From a checkpoint of a small transformer trained on Wikipedia.
Training: a variant of SOAP for these matrices, 815M tokens.
Each number is 128 + 32 x the weight over its row's rms, rounded and kept within 0 to 255. Layers, rows and columns count from 0. The size above them is the row's rms in percent of the matrix's.

# layer 15 MLP down (transposed), 896x256, rms 0.139, rows 710-762, columns 128-191
size [100  93 101  90  77 105 104  98  99 104 104 110 102 102 105 104  94 103 100 105 110 109 101  94 102  95 101  98  93  89  98 104  94 102 102 104 101 100 103 102  96  94  97 103 107 107 100  98  95  98 101  94 100]
[[202 127 157 108 141 104  68  99  37 100 145 153 143  45 136 138  84 128 123 135  88 111 115 134 152 187 157 203 147 138  81 134  88  95 115 139 194 122 164 114 112 133 198 189 137 174 106 123 172 146 127 118 159 173 128 176 166 119 125  63 112 134 100 139]
 [139 104 160 140 142  96 105 132 134 145 121  43 113 119 150 109 115 125 127 123 187 169  99 141 141 126 115 118 139 130 150 140  70 135 197 170 143 177 107 163 110  75  67  76 134 214 158  87 190 132 140  88 107 148 111 179  93  98  70 151 159 181 150 148]
 [117 171  84 156 172 231 103 121 189  95 149  89 161 157  98 123 162 141 100 124  89 174  98 106 158 134 169  61 164 168 155  41 206 143 118 114 143  93 198 131  96 212  92 167 161 111 115  99 147 110 180 151 138 131  95 168 139 133 172 134 159  85 128 124]
 [ 98 119 100 114 128 113 188  85 146 148 146  95 146 134 126 122 161  55  91  75 102 158 100 136 182  93 148 172 166  96 176 123 128 172 184 131 123 105 121 161 138 119  85 103 133 157 136 135 114 185 120 167 141 114 121 158 123 102 166  86 189 156 106 112]
 [108 145 129 110 115 134 119 117 139 120 112 154 100 136  75 139 146 137 143 138 116 151  71  85 144 154 139  85 105 177 130 143 174 157 117 159 120 136 150 149 160 139 204 114 121 130  68 124  82 131 169  88 116 197 104 156 123  83 113 131 158 124  73 168]
 [202 135  85 162  66 183 101  94 160 163  90 173 158 166 103 115 144  95 162  96 110 114 152 167 150 132 131 197 153 126 142 139 116  82 110 176  75 102 146 131 140  86 138 103 130 120  65 126 180  57 184  98 120 117 136 159 131 117 126 127 105 120  94  92]
 [120 108 146  97 162 157  52  91 126 119 103 147 128 130 149 135 123 196 115  60 136  73 101 107 112 151  91 117 148  90 122 186 111 111 105 131  69 184  96 160 102 111 146  87 140 180 139 131 142 145 149 118 130 133 153 126  37 177 116  69 131 165 112  49]
 [128 214 199 132 121 110 134 130 107 121 175 155 158 110 102 116 107 162 161 142 124 144 116 158 137  78 136 106 129 159 105 145 152 107 153  50 144 236 103 100 148 129 149 150 185 126 135  63 164 114  97  84 126 121 158  94 134 158 101 120 173 155 107 100]
 [125 208 114 106 160  78 105 150 149 129 184 143 129  94 142 102 126 140 152 126 130 133  36 149 163  85  89 132  59  98 181  93  53 118 158 105 129  94 112 185 134 158  78 179 136 108 136 110 120 145 125 110  97 166 152 173 157 127 108 136 168  95 139 108]
 [137  74 129 107 157 175 128 169 155 183 152 157 204 103  92 165 139 149 154 144 130 134 122 144 175  73 129 159 130 175 147  51 126 149 112  88  83 177 142 137 165  78 177 106 153 155 138 179 120 113 103 143  57  84  99  68 126 146 150 127  73 123 109 160]
 [154 166 127 166 111 121 102 131 124 148 138 138  15 156 121  40 141 162 178 128 106 124 174 148  87 134 103 177 150 136  91 138 161 104 141 149 136 143 147 122 115  91 155 124 107 115 144 151 165 151 159 175 115  96 110  75 131 153 171 169 100 152 159 140]
 [115 150 156 181 133  94  86 123 102  99 173  94  95 132 105 141 149 130 125 117 111 163 108  97 138 149 104 109 166 163 121 113 153  70 194 156  98 108 107 186 156 138  97 111  99 131 133 102  98 161 123 126 101 106  79 221 179 110 122 125  92  86  80  86]
 [142 117 121 143 122 159 113 173 100  80  80 127  91 137  64  44 187 159  96 116 178  75 145 138 131 101 119 138  81 111 168  89 202  97 107  71  64  99 136 160 161 168  64 162 126 149 149 149 135 144 130 129 110 158  88 129 128 130 144 132 134 121  98 129]
 [116 122 121 142 175 151 124 133 207 121 119 136  77 133 117  77 153 105 144 113 140 129 113 122 190 131 144  89 132 100  79 101  76 161  98 118 138  95 158  89 116 154 133 141  60  78 136 162 154 132 142 112 157  66 119 193  65 149 157 107 147 128 105 113]
 [175  75 132 164 175 134  97 138 145  89 153 119 140 112 117  89 147 136 104  91 129 146 125 130  75 107 122  97 169 104 144  98 142 102 124 180 141  75 164 101 189 134 122 186  84 134 157 123 100 168  96 164 105 118 197 115 108 114 184 147 104 159 109 208]
 [142 132 127 133 106  92  65 158 164 142  81 121 134  96 125 155 156 123 147 124 127  95 178 120  88 153 102 166  52 128 135 183 138 111  78 137 172 122 136 125 164 154 175 133 118 145 134 115 154 101 159 199 116  98 183 129 146 125 107 133 109 149 192 150]
 [107 143 121  45  85 141 186 101 135 123 127 107 121 147 143 112 134  90  68 123 178 118 105 151 135 137  90  72 108  77  75 112 180 136  68  96  87 154 107 163 117 196 132 161 143  86 130 150 235 129 124 142 147 131  93  98  89 141 139 102 164 109 138  86]
 [126  83 102 162 138  88 149 202  97 120 138  82 151  92 114 103 123 113 154 156 161 166 157 172  84 150 222  97 115 101 166 137 161  98 155 121 152 151 163 147  72 111 171  88  97 170 121  72  93 112 191 136 166  74 176 120 149  59 151 129  83 117 147 134]
 [125 156  62 127  78  67 149 155 153 117 103 139  91 136 134  97 122  90 117 152  99 152 148 136 157 161 150 154 105 120 125 130 113 121 114 137 110  96  97  65 116 124  80 140 181 139 135 132 159 125  81 119 158  61 120  99 255 126 155 120 128 146 104 139]
 [ 84 137  98 109 114  85 131 166 113 149 136 163 195 125 106 140 163 136 103 117 137 113 136 173  81 162 185  99 115 117 110 140 113 101 106 178 101 155  73 132 143 136 169  65 102 100 111 185 142 107 104 144  96 141 159  80 143 169 103 134 141 102  94 170]
 [116  82 159 149 134 141 152 138 174 100  94 207 155 162 154 182 124 107 120 129 102 152 170  67 109 127 149 131 152  74 109 107 129 138 147 114 103 197 138 198 126 165 147 102 123  72 166 109  92 120 149 120 112 128 140 137 141 148  99 164 202 107 155 116]
 [133 142 166 107 139 164 110 156 107  87 163 109 102 136  66 152 117 123  96 140 135  96 101 146 156  81 142 167 115  66 122  93 124  93 208 175  90 112 119  93 189 116 159  84 136 109 189 163 165 105 125 132 104 162 188 123 148 122 138  95 118  96 107 118]
 [159 168 145 149 144 147 132 147 153 100 124 114  98 142 148 133 113 177 114 129 146 107 174 169 156  94  90 149  86 117  93 144 169 162 137 111 150  98 150 162 124 109  99 108 168 129 115 110 152 168 126 158 134 128 119 119  88 156 120 125 117 191  86 120]
 [115 166  79 111  94 172 158 156 196 103  80  72 174  85 137  72 107  68 118  67 157 128 135  94  86 103 143 154 125  82 143 144  94 129 107 169 140 130 150 158 108  97 185 102 167 143 135 168 106 103  79 184 155  66 176 129 146  88 150 123  99 118  88 115]
 [161 217 115 133  81 149 110 118 124  85 127  80  68 105 138 118 155 112 108 102 171  98 143 118 134 131 104 105 150 157  69 104 112 144 144 142 125 134  67  97 119  67 108 106  78 202 132 134 170 182 117 176 122 130 108 102  67 205 130 110 152  99  91  90]
 [162 120  97 104 164 140 124 123 127  92 108  93  85 122 129 130 107 201 145 136 142 159 140 112  52 141  45 141 126 173 105 153 192 151  65 176 132 139 155 192 145 119  36 159 210 138 140 107 128 149 115 153 161 166  81 105 156 134 120 156 112 156 110 152]
 [ 52  92 151 160  80  81 101 138 149 124 105 104  76  99 154  90 139  95  62 193 117 113 117  99 154 142 117 109  90  25 110  97 144 135  95  98  96 238  86 144 111 138 100  92 132 171 121 130 135  93 129 111 150 164  95 142 105 174  98  68 104 174 176 133]
 [126 140 129 129 148 126 174 160 142  65 155 124  91 114 149 156 133 125 142 250 100 122  82 133 188 109 113 130 102  43 108 101 133  96 145 161 103 114 116  82 136 124 106 114 128 113 108  95 125 144  99 136 134 118  69 107 185 137  74  76 130 166 150 143]
 [121  89 120 154 142 156 105  86  96 133 134  67 178 152 109 130 157 136 124  83 140 226 156 118 104 184 182 128  69  88 105 189 152 165 116 110 147 107  70 112  97 146 182 115  85 118 135  99 121 125 124 114 109 159 160 119 167 121 133 162 126 170 141  77]
 [103 154  85 131  99 142 183 116  67 142 120 112  92 137  63 167 157 152 145 156 129 170 111 145 132 145 133 118 203 103 108 132 119 121 114 166 102 145 167 118  95 118 136 146 130  87  35  76  67 116  94 147 181 180 117 124 165 138 129 144 146 107 105 148]
 [173  78 174  98  77 139 142 122 133 111  68 101 100 111 106 135 147 112 148  99 130 172 172  79 120  85 149 154 126  55 152 112 174 126  67 165  91 124 143 204 103 186 139  75 118 110 143 126  98 110 157  68 119  96 172 116 137 113 142  96  93 187 133 141]
 [ 77 104 111 133 143  70 182 145 132 142 135 131 127 177  86 143 138 128 169 185 210 126 142 122 127 120 129 131 141 176 127 165 113 154 136 147 174 136 157 189 178 110 133 143 126 169 115 177 110  95 156 165 105 152 118  95 107  99 174 133   7 115 133 117]
 [142 103 150 162  89 140  91 138 131 103 137 157 120 122 206 175  64  92 168 162 105 149 100 134 115 187 102 105 138 113  82 125 188 121  54 199  72 120 142 128 165 122 107 144 112 137  86 105 134 139 107 128  91 172  92 140 193 104 200 133 133 109 124 113]
 [124 118 132 151  93 171 117 134 131 111 105 138 138 161 120 137 143 101 175 130 153 140  74 136 165  96 141 119  93 158 106 130 209 136 139  99 179 154 132  93 112 144  69 146  93 158 166 193 153 116 155 127 117 116  47 127 118 174  98 129 157  73  73  78]
 [125 141 130 150 166 125 179 128 104 122 132 165 152 151  67 158 181 169 161 135  84 135 162 115 108 143  79 144 146 196 134 118 137  79 124  97  78 139 182 119 162  55  88 108 128 147  95 140 120 132 145 136 179 148 154 129 124 142 159 172 131 148  95 142]
 [124 187 123  93 127  60 150  70 113  99  76  94 118 132 131 111 171 116 143 125  58 132  59 148 121 157 109 126 121 109 179 157 118 104 137  98 156 113 135 140  90 120 130 124 129 117 139 139 109  80 158 123 124 117 156 101 147 121 117 107 124 196  82 156]
 [155  73 124 151 177  93 141 161 124 111  45  70 172 117 143 147 122 132  93 125  78 121 114 144 175 109 133 184 145 146 134 110 107 133 152 103 144 145  74 114 172 183 137 153 153  92 145  58 144 112 152 117 100 175 109 187 136 114 115 137 164 116 195 200]
 [173  86 195 139 204 174 126 151 127 101 127 111 126  70 178 142 121 102  91  87 155 157 100 128 193  33 150 100  98 119 122 170 144 182 144 122 120 183 174 128  76 120  81 132 161  93 135 128 111 172 180 168 126 156 127 140 142  78 108 149 124 104 160  85]
 [124  90 161  68 120 134 136 132 113  75 119 105 135 115 134 134  99 213  69 122  99 123 150  96 170  81 133 112 159 151 178 124 172 125 153 147 113 130  76 159 191 145  80 157 114 108 141 112 179 128 130 143   7 124 143 177 115  92  77 133  93 133 123 134]
 [193 107 126 147 168 111  78 129 149  91 199 143 115 148 136 163 115 156 134 157 107 110 151 142 132 108 142 131 147 128 170 161  91 120 117  88 198 123 162 165 129 136 138 152 104 159 102 116 175 178 112 143 152 142 104  85 170 115 190  90  79 139 214 154]
 [126 131  82  79 147 105 208 151 145 193 125 118  65 161 151 128 153 119  95 121 110 118 151 151  87 100  96 116  81 176  81 112 109 141  78 114 158 134 113 133 137 161 123  99 155 115 135 156  92 119 164 141 102 127 165 113 106 130 149 206 169 100 153 116]
 [129 166 118  75  88  92  87 114 170  33 142 114 133 147 125 136 100 126 144  79  95 105 128 148 127 109 134 127 183  94 136 146 151 126 108 131 173  91 111 134  83 162  98 151 111 146  90 140 112 133 121 143 144  53  75 160  93 141  74 133 179 108 116 133]
 [100 139  64 135 139 165 126  82 123 134 155 154 121 118  94 158  78 129 108 159 169 105 126  72 152 133 129 149 117 130 135 137 193 146 127  99  85 125 166 135 153 126  99 101 167 197  65 160 135 113  80 115 177  45 128 117 159  84 154 147  96  96 171 109]
 [128 124 103  90 102 124 110 161 128 141  79 121 116  99 183 103 104 161 123 113  80  94 109 124 135 172  51 120 149 106  98 141  85 171 165  89 116 197 133 174 143  92  64  47 169 152 152 105 163 118 126 160 154 115 144 135 143 129 132 110  98 112 126 152]
 [141 112 141 126  69 207 147 132  84 120  50 147 155 126 116 154 100  93 134 109 116 154 160 165 123 179 156 154 127 180 159 138 172 106 171  98 130 140 176 122 107 136 137 105 146 100 110 188  40 173 172 168 148 165 109 138 135  94 111 134 148  98 146 134]
 [145 189 151 149  90 138 148 128 151  88 138  98  69 110 179 132  95 118 106 170 120 119 115 130  72 109 149 119 143 112 118 172 181 163 184  87 129 168 120 113 141  78 146 130  80 147 128 139  97  57 114 165 139 119 153  85 101 153 127 143 107 144 136 132]
 [133  89 113 158 125 184 138 129  91 104 108 147 123 125  91 164  74 170  85 123 137 135 154 135 139 163 128 193  74 126 123 121 104 132  99  90 155 119 110 144 119  99 164  70 135  97 157 123  46 102 110 115 153 133 117 193 143  57  87  85 149 136 112 144]
 [159 159 151 136 130 120 200  74 130 159 122  85  57 162 109 121 165  95 112 137  66 117 141 129  85 105 181  96 153 122 107 151  86  94  93 128 144  97 147 113 199 151  92 143 168 102 155 157  86 130 195 123  81 120 160 169 125  96 176 184 103  80 135 108]
 [110 122 112 179  83 185  97 124 108 149 126 124 127 134 104 150 139 152 136 104 152 115  85 154 132 177 121 144 186 167 123  59 123  50 100 119 169 162 175  83 144 131 118 155 141 130 169 134 185 120 199  74 141 154 162 146 102 148 200 186 112 143 131 116]
 [103 125 134 162  50 137 160 103 117 111  94  93 112 123 126 140 159 187 166 149 131  98 134 127  54 147 140  91 112  96 206 137 147  88 113 134 124  96 160 134  35 177 170 118 120 135 126 162 167  57 132 138 146 134 116 127 122  87 123 122 195 115 178 143]
 [124 160 154 126 149 119 166 203 115  74  74 159 163 133 110 129 140 157 161 111  93 114 122 135 118 120  98 133 164 197 121 130 135 124 125 131  71 140 106 164 145 134 133  96  83 128 150 114 141 135 149 112  93 210 119 132 120 123 151 133 107 150 155  46]
 [ 33 124 128 145 142 103 107 139 107 112 166 111 148 103 173 117 125 132  95 145 114  34 190 119 102 131 148 118 144 113  93 161  52  97 122 147 164  80  95  51 122 174 138 117 158 116 120 166 165  90 179 102 142 132 133 124 148 143  79 126 173  70  42 148]
 [115 160  97 135 180  74 103 139 144 146 100 178 172 150  75  81 100 149 115  99 115 164 163 173 123  95 126 118 110 123  70 131 148 130 154 141 126 131 127 120  66 144 166 155 169 158 105 109 171 136 127 137 128 132 137 100 103 127  91 197 155 173 171 141]]
# layer 15 MLP up, 896x256, rms 0.136, rows 711-762, columns 128-191
size [ 96  99  92  89 103 102  94  97 105 101 106  97 110 105 109 106 103 100 104  96 108 104  97 105 100  99 101  98  99  96 112  94 103  99 103  99 100  98 106  96  99  98 105  99  99 102  93 104  94 107  98 104]
[[ 77  58 121 142 130  83 129 110 106 138 164 131 100 139  88 169 169  89 114 153  86 151 123 190  66 137 130 139 157 147 116  85 190 135 130 180 121 135 129 114 135  57 114 193 170 139 116 159 151  96 137 154  96 171 110 166 151 157  68 136 116  67 107 141]
 [ 87 137 115  98  60  19 121 106 123 113  79 136 174  64  99 124 139 135 130  96 104 159 149 152 165 144 119 165 151 146 148 122 144 111 148 176 105 105  59 142 133 145 124 122 120 137 106 163 182 101 151 144 164 116 146 122 178 128 119 109  91 113  83  97]
 [122 122 109 122  95  99  90 133 121 106 120 175 144 151 138 150 102 156 151 170 107 132 154 122  71 111 148 140 143  49 148 130 129 157  85 147 167 145 128 147 133 163 142 132 134 156 157  73  87  70 137 110 115  62 168 131  99 142 112 144 110 122 183 103]
 [142 121 134 121  96 150 109  94 121 143 111 135 146 171 157 124 142 139 153 200  84 130 129 152 149 104 148  88 151 125 151 102 145 117 125 225 101  93  69  68 152 114 140  83  97 162 100 103 110 133 120 117  81  72 114 150 142 162 140  93 142 101 196  81]
 [107  95 144  91 160 106 146 213 129 142 156 127 178 142 181 125 131  67 122 114 149 146  96 120 100 188 151 126 116 108 133 134 177 100 153 155 183 160 157 162  95 121 102 158 132 161 137 174 125 178 111 164 133 163 151 134 155 127  98 129 106 118 155 173]
 [ 88 142 138 153  80  78 166 142 148  82  89  65 108 136 208 131 103 116 116 176 127 165 137 101 124 132 141 161 127 121 124 163 120  63 161 114 135 111 146 113  96  76 134 180 142  94  96 105 101 140 122  61 137 190 106 171 100 131 120 194 130 181 120 135]
 [165  87  89 110 108 133 180 145 102 129 127 159 134 119 130  71 130 144 157 122 154 130 120 142 223 178 124  59 127 141 167 138  94  79 162 127 125 141 150 131 126 132 110 129 114  99 132 114 155 176 169 193 130 108 123 124 126 156  92  89 140 113 135 145]
 [182 141 114 123 149 118 146 141  47 177  90 138  60 125 123 124 165 148  92 106  85  87 174 117 102 145 114 130 128 106 122  85 161  62 117 139 117 128  97 136 133 128 135  95 152 140 138 156 164 102  89 111  55 124 113 130 124 179 135 135 113 183 147 121]
 [119 139 155  67 145 151 182 114 136 145 150 169 162 131 126 175 156 132 108 125 153 141 138 169 162 162 120 129 130 129 100 103 188 197 111 149 122 143 133 108 146 111 149 163 111 174 142 135 162  96 157 144  72 125  70 118  69  80 190 155 116  94 107 137]
 [139  64 111 146 155  98 135 124 161 123 141  88 196 130 190 158 172 102  94 200 134 162 177 107 114 145 193 158 112 163 130 136 118 131  67 161 110  82 155 207 108  89 144 141 165 153  65 132  92 110 171 114 153  83 118 155 125  90 153 148 139 153 104 158]
 [155 134 170  73 141 149  66 134  57 162 146 129 114  70 165 151  35  68 114 141 133 158 131  58 117  75 132 116  83 142 127 125 107  86  94  95 169 156 153 126 122 143 145  96 125 110 142 144 149 119 136 174 182  87 136 144 127 146 107 157  91 146  86 163]
 [127 134 132 164 163 184  80 113 137 172 144 170 166 153  92 136 144  88 158 174 132 161 108 174 145 144 115 154 126  66 123 107 167 177 126 144 139 145  82 133 111  78 145 114 151 149 177  90 115  95 153  63 119 105 134 141 130 112 122 152 126 157  99  64]
 [171 116 157 122 188 122 123 130 130 100 118 162 113  91 122  87 150 111 130  89 154 113 132 104 146 164 138  71 120 120  90 149  34 116 151  70 149 121 133 160 122 139 129 141 143  85 127 149  75 136 137  94 135  93 138 195  72 130 136  72  72 185 104  89]
 [ 98  95 118  89 138 127 131 131 153 160 112 168 137 111  52  92 102 111  91 136  96  95 131 103 172 173 181 149  16 134 134 136 123  84 175  83 100  95 125  60 152 155 155 142 159 165 189 153 144 103 137 173 139 188 155 117 150 143  80 139 123 127  77  74]
 [139 118 112 141 114 127 108 127 164  65 163 123  85 127 186 162 119  71 144 122 130 132 156  83 119  84 109  72  98  62 148 135 165 131 179 163 130 156 158 135  82 149  89 136 119 150 183 112 124 129 113  87 121 149 102 194 136 107 118  96  48 178 129 129]
 [155 131 122  85 137  92 118 135 130 104 140 145 114 104 117 119 137  98 136 128  64 167 138 138  51 206 131  84 120 186 112 104 181 147 173 130 180 164 150  67 116 151 130  64  59 161 207 129 206 158 112 105  94 183  82 172 118 124 111 153 131 122 119 156]
 [ 98 122 156 153 137 134 183 117 129 194  84  96 151 100 142 137  97 105 163  98 191  99 154 184 145 130  31 108 199 139 121  69 103 197  76 143  99 124 112 141 162 153  84 136  65 127 135 132 138 141  91 140 170 132 186 146 135 128 161 177  98 129 157 122]
 [130 139 174 166 135  97 111 116 129 124 127 117 133 108 123 101 122 124 142 113  84 162 168  60 214 129 189 137 120 130  81 121 123 207 181 108 126 131 102  46 140 191 187 156 125 147 115  96 141  81 161  87 134 124 137 132 160  81 130 176 101 147 135 186]
 [167 107 147 173 120 153 118 112  76 132 171 155 121  69 182 140  83 101  86 164  81 113 151 124 147 134 143  99 152  97 115 108 128 154 130 120 133 177  94 115 188 124  89 110 160 162 169 147 108 109  98  85 111  73 162 113 108 132 154 145 116  61 161 130]
 [161 111 113 133 109 151 144 140 196  83 101  66 121 114 176 115  88  98 154 102 185 176 151 125 176 133 108 125 125  86 101 147 124  66 120 177 189 108 159 136 145 139 151  44 168 101 133 176  95 112 126  80 141 105 110 108 128 158  99 107 100 148 146 131]
 [111 128  79  96 159 169  85  98 171  52 222  68  95 174 155 133  89 133 124 172 181 154  37 148 141 114 155 155 161 131 132  90 170 132 161 124 117  74 136 109 131 112 132 135 162 124 164  86 115  83 171 192 182 141 128 109 119  97 169 144  32 149 140 161]
 [168 109 111  30 123 124 109 111 102  65 132 165  78 151 175 114  89 105 138 109 148 129 119 147 114 166  60 126 143 157 143 116 236 113 138 125  99 144 140  98 200 128 140 134  95  82  91 116  74 106 128 128 120  54 127 114 166 128  58 127 130 206 142  96]
 [191  92 150 210 131 111  81 168 141 140 121  94 102 108  84 152  91 154 140  35 148 138 118  66 168 175 130  88 150  89 128 202 168 126 142 125 146 141 132 127 143  93 170  96 114  78  94 139 143 106 108  81 176 163 144 143 119  50 179 134 145  73 115 146]
 [131  88 182 139 160 128 114 136 171 113 166 124 208 136 138 135 125 143 143 207 115 138 101  98 112 140 156  53 167 164 153 145 177 157 111 102 138 125 117  57 141 130 176 135 134 135 135 106 112 127 104 103 110  97 149 126 144 123 119 116 139  91 138 109]
 [129 175  82 139 169 150 116  76  88  94 100  85 117 147 131 161 102  57 145 129 111 108 148 112 128 173 165 141 162  99  94 125 136 168  87 148 161 139 150 137 136 145 155 112 190 117 122 132 129  93 144 156 179 195  61  73 154 154 133 149  97 175 112 147]
 [ 83 107  99 146 169 137 145  97 160  99  88 142  79 134 108 109 139 141 134 124 110 135 136 109 187 124 108 178 143 144  82 104 162 155 147  99 143 127 122 154 123  96 113 182 122 190 148 131  98 118 115  91 191 162 118 192 111 142 123 104  86 137  58 138]
 [193 133 129 140 175 106 117 102  84 138 159  82 152 124 124 108 169 111 163  62  93 133 123 102 162 127 155 162 169 123 154  96 192 137 134 149 155 144 119 129 195 108 139 111  85  90 114 119  99 147 169  97 148 173 158 140  80 151 163 119  78  93 122  99]
 [181 156 158 124 110  93 147  99 135 148 137  95 113 141 124 137 106 103  98 108 112 188 131 137 162 167 158 116 127 128 100 116 147 189 144  82 106 126 135 124  70 163 169 112  61 127  75 124  65 150 125  93 155 138 165 119 114 171 132 151 116 132 118 120]
 [ 93  87  95 169 113 145 130 150 139 125 152  93 112  18 108  79 103 139 152  91 150 133 145 109 144 136  42 136 156 155 143 143  74  84 138 111 120 161  93 132  95 159 171 109  62 138 186 140 105 142 146 135 144 175 108 103 150 124 161 170 151 139 135 103]
 [104 126  91 129 110  88 139 180 123 106  67 204 118 131 170 133 162  80 128 100 116 148 152 108 144 127  79 146  83 169 126 140 150 101 125 129 101 104 167 148 165 151 155 126  85 141  87 136  78 114 112 212  91 135  72 151 136  69 152  87 116 149 133 111]
 [ 78 126 175 148 193 143 181 182 115 145 177 140 171 135 203 118 188  97 123 105 108  79 125  82 132 172  96  86 169 129 112 114 142 121 126 119 100 179  97 102  81 119  79 139 148  97 166 128 124 116 117 117  78 122 113 153 112  97 147 143  56 164 123 119]
 [119 125 137 120 118 182 111  98 161 214 126 104 135 137 138 128  37 125 106  42 136 103 126 129 181 115 119 147  73 101  98 158 106  96 153 147 160 141 147  76 142 104 130 131 152  88 156 144 144 178 159  74 121 112  79 134  79 160 112  68 162 115  95 150]
 [133 158 139 177 169  85 116 131 129 110 135 129 140 138 205 100  93 120 188 156  59 171 164 160 183 118 177 106 139  96  95  81 115 170 123 166 174 129 156 105 148 152 149 149 125  96 107 115 124 109 155 140 150 119 133  93  92 148 195 117  97 176 102 211]
 [135 120 113 152 136 127 149 120 149 109 139  98 153  82 114 136 103 101 137 113 172 113  79 162 137  80 123 147 144 140 121 111 130 156 163 150  79 118 175 132 131 147 160 154 173  92 138  74  98 134 166 132 152 139 157 117 146 132 150 156 137  91  41  98]
 [183 130 128 132 159 106 144 188  47 113 129 143 129 111 145 137  92 114 148 114 130 125 139 169 140 146 139 106 108 175 124 156 137 139 113  94  75 102  72 120 136 122 237  27 106 146 116 122 144 157 182 124 144 115 130 118 143 168 121 128 114  84 139 163]
 [120 103 100 132 122 153 145 109 134 120 112 163 132 187  91 143  94 110 160 125 143  73 125 125  89 116 161 122  84 104 108  90 166  94 131 133  96  71 156 137 128 131 159 148 101 141 173 172 120 132 111 157 121 121 110 149 154 208 132 120 101 156 108 127]
 [119 172  84 136 103  94 160  82  88  81 165 157 149 164 160 103 127  90 161 180  76 182 115  96 154 116  59 134 165 117  82 157 116  85 143 139 121 165 135 138 109 133 147 165 139 136 101 121 169 141 107 167 162 161  83 167 124 124 199 164 117 123  88  97]
 [ 95 111  84 192 152 147  94 128 180 143 143 114 102 114  88 129  73 127 176 145 127  27 140 175  79 111 189 200 120 129 128 162 136 102  98 105 183 166 178  99 133  80 119  74 105 103 113  96  93 100  98 124 110 104  91 174 145 101 133 147 131 126 142 125]
 [140 116 134 143 161 114  83 137 149 102 124  47 110 175 145 132 157 170 139 127  87 111 153  99 128  83 103 127 140 140 134 109 133 139 172 136 129 135 146 124 129 152 148 149 189 114 135 110 141  80 158 131 133 202 113  96 112 141 169 121  98 185 132 128]
 [139 139 119  79 160 147  96 146 159 146 133 134 131 132 143  89 144 130 117 153 145 114 159 110  77  60 112 130 100 117 127 133 140 149 143 153  94 122 171 134 149  48 127 172 187  95 120  79 123  99 116  85  69 158 116 125  90 123 126 134 154 150  90  87]
 [137 175 104 114 168 128 115 148 131 166 119 172  97 120 131 143 210 115 202 135 158 143 156  86 103 145  95 113 128  68 151  86 182 100 121 112 214 105  89 111 134 167 164  57 142 197 131 174 146 118 142 133 137 127 220 140 123 127 134 162 145 117 157 134]
 [102  68 153  94 137 121 126 224 156 112 152  55 141 120 181 127 153 172 148 116 138  82  89 132 106 116 137 124 161 148 132  89 114 189 152 112 100 104 100 116 158 140 126 126  91 119 145  89 144 106 134  86 105 145 169 163 122 186  84 171 114 148  32 109]
 [167 169 176 126 103 170 162 111 181 101 133 147 147 147 116 108 113 101 143  95 156 180 145 162 154  96  37 113 160  56 147 193  86  99 138  91 106 150 146 181 182 135  95 130 173 128 110 117 175 119 117  99 122 124 111 140 123  99 119 147 108 139 114 117]
 [109 149 121  73  96 133 117 147 154 159 116 119 116  93 159 114 113 118  83 117 122 108 112 130 142 104 155 129 126 125 102 121 163  62 161  82  92 144 156  55 152 111 128 101 153 200 179 186 135  78  98 131  90 140 169 133 122 132 147  68  75 148 150  89]
 [149  94 110  96 124 127 111 136 133 111 153 131 197 117  87 134 163 144 120 118 135  91 161 101 196 144 103 146  89 129 136 104  75  94 113 168 117 107 117 138  97 170 161 124 211 119 165 133 145 175 148 138  81 160  88 144 149 128 125 108 156 123 118 100]
 [168 114 105  94 146 158 131 164 189 119 104  87 105 114 148 144 158 163 182 122 189 152 137 109 115 160 171 140 102 152 149 134 169 144  71 110 157 149  91 196  94 122 143 149 236 138 109 164 118 156 112 172 136  74 116 174 157  89 129 193 118  99 122 130]
 [114 105 126  89 143 157 134 192 125 173 124 195 130 121 146  68  58 109 154 103 194 155 182 114 167 102 143 121 105 197 167 130 126 140 162 145 114 122 147 201  77 118 155 101  89 121 126  62 135 186 113  97 151 120 148 116 169 221 118 129 140 170 113 168]
 [ 76 130 134 132 156 107  99 113  96 156 177 136 117 151 136 139 135 138 169 115  77 149  70 182 125 134 126 101 120  84 130 157 138  86 147 147 154 140 161  97  59 150 154 160 112 176 113 134  92 152 130 153 126 120  47 160 140 170 127 225  94 130 126 191]
 [165 155 120 130  90  84 123 138 174 178 153 159  83 170 140  54 115 106 106 135 148 143 120 150  63 112 189 181 162 154 157 150 118 123 139  58 144  55 173 103 141 167 104 138 133  85  95 157  68 164 143  85 186  82 138 164 161 136 132 223 163 173  99 143]
 [136 167 107 145  97 120 120  81 178 119 131 135 134  83 129 107 165 121 181 214 107 117  79 136 122 110 101 198 114  73 140 111 154 108 121 125  87 128  90 125 128 110  94 140 141 131 142 133  61 130  68 159  85 128 126 160 146 124 154 147 161 112 144 143]
 [113 111 139 171 180 144 132 167 104 191  88 135 149 179 121 124 125 113 105 100 137 129 223 123 141  89 116 127 155 131 109  75 104 132 105 132 118  98 150 141 112 139  90 170 135 196 116 119 111 139 115 180 143  67  96 102 156  89 140 139 143 131 119  94]
 [172 125 152  86 110 174 104 153 210 142 133 149 112 123 146 163 113 185  84 158 107 118 109 126 133 107  94 130 139 160  98  99 102 169 134 134  83  74 155 136 115 135 151  69 102  88 120  99 137 185 166 121 109  87 113 180 124 150 152  99  93 175  51  66]]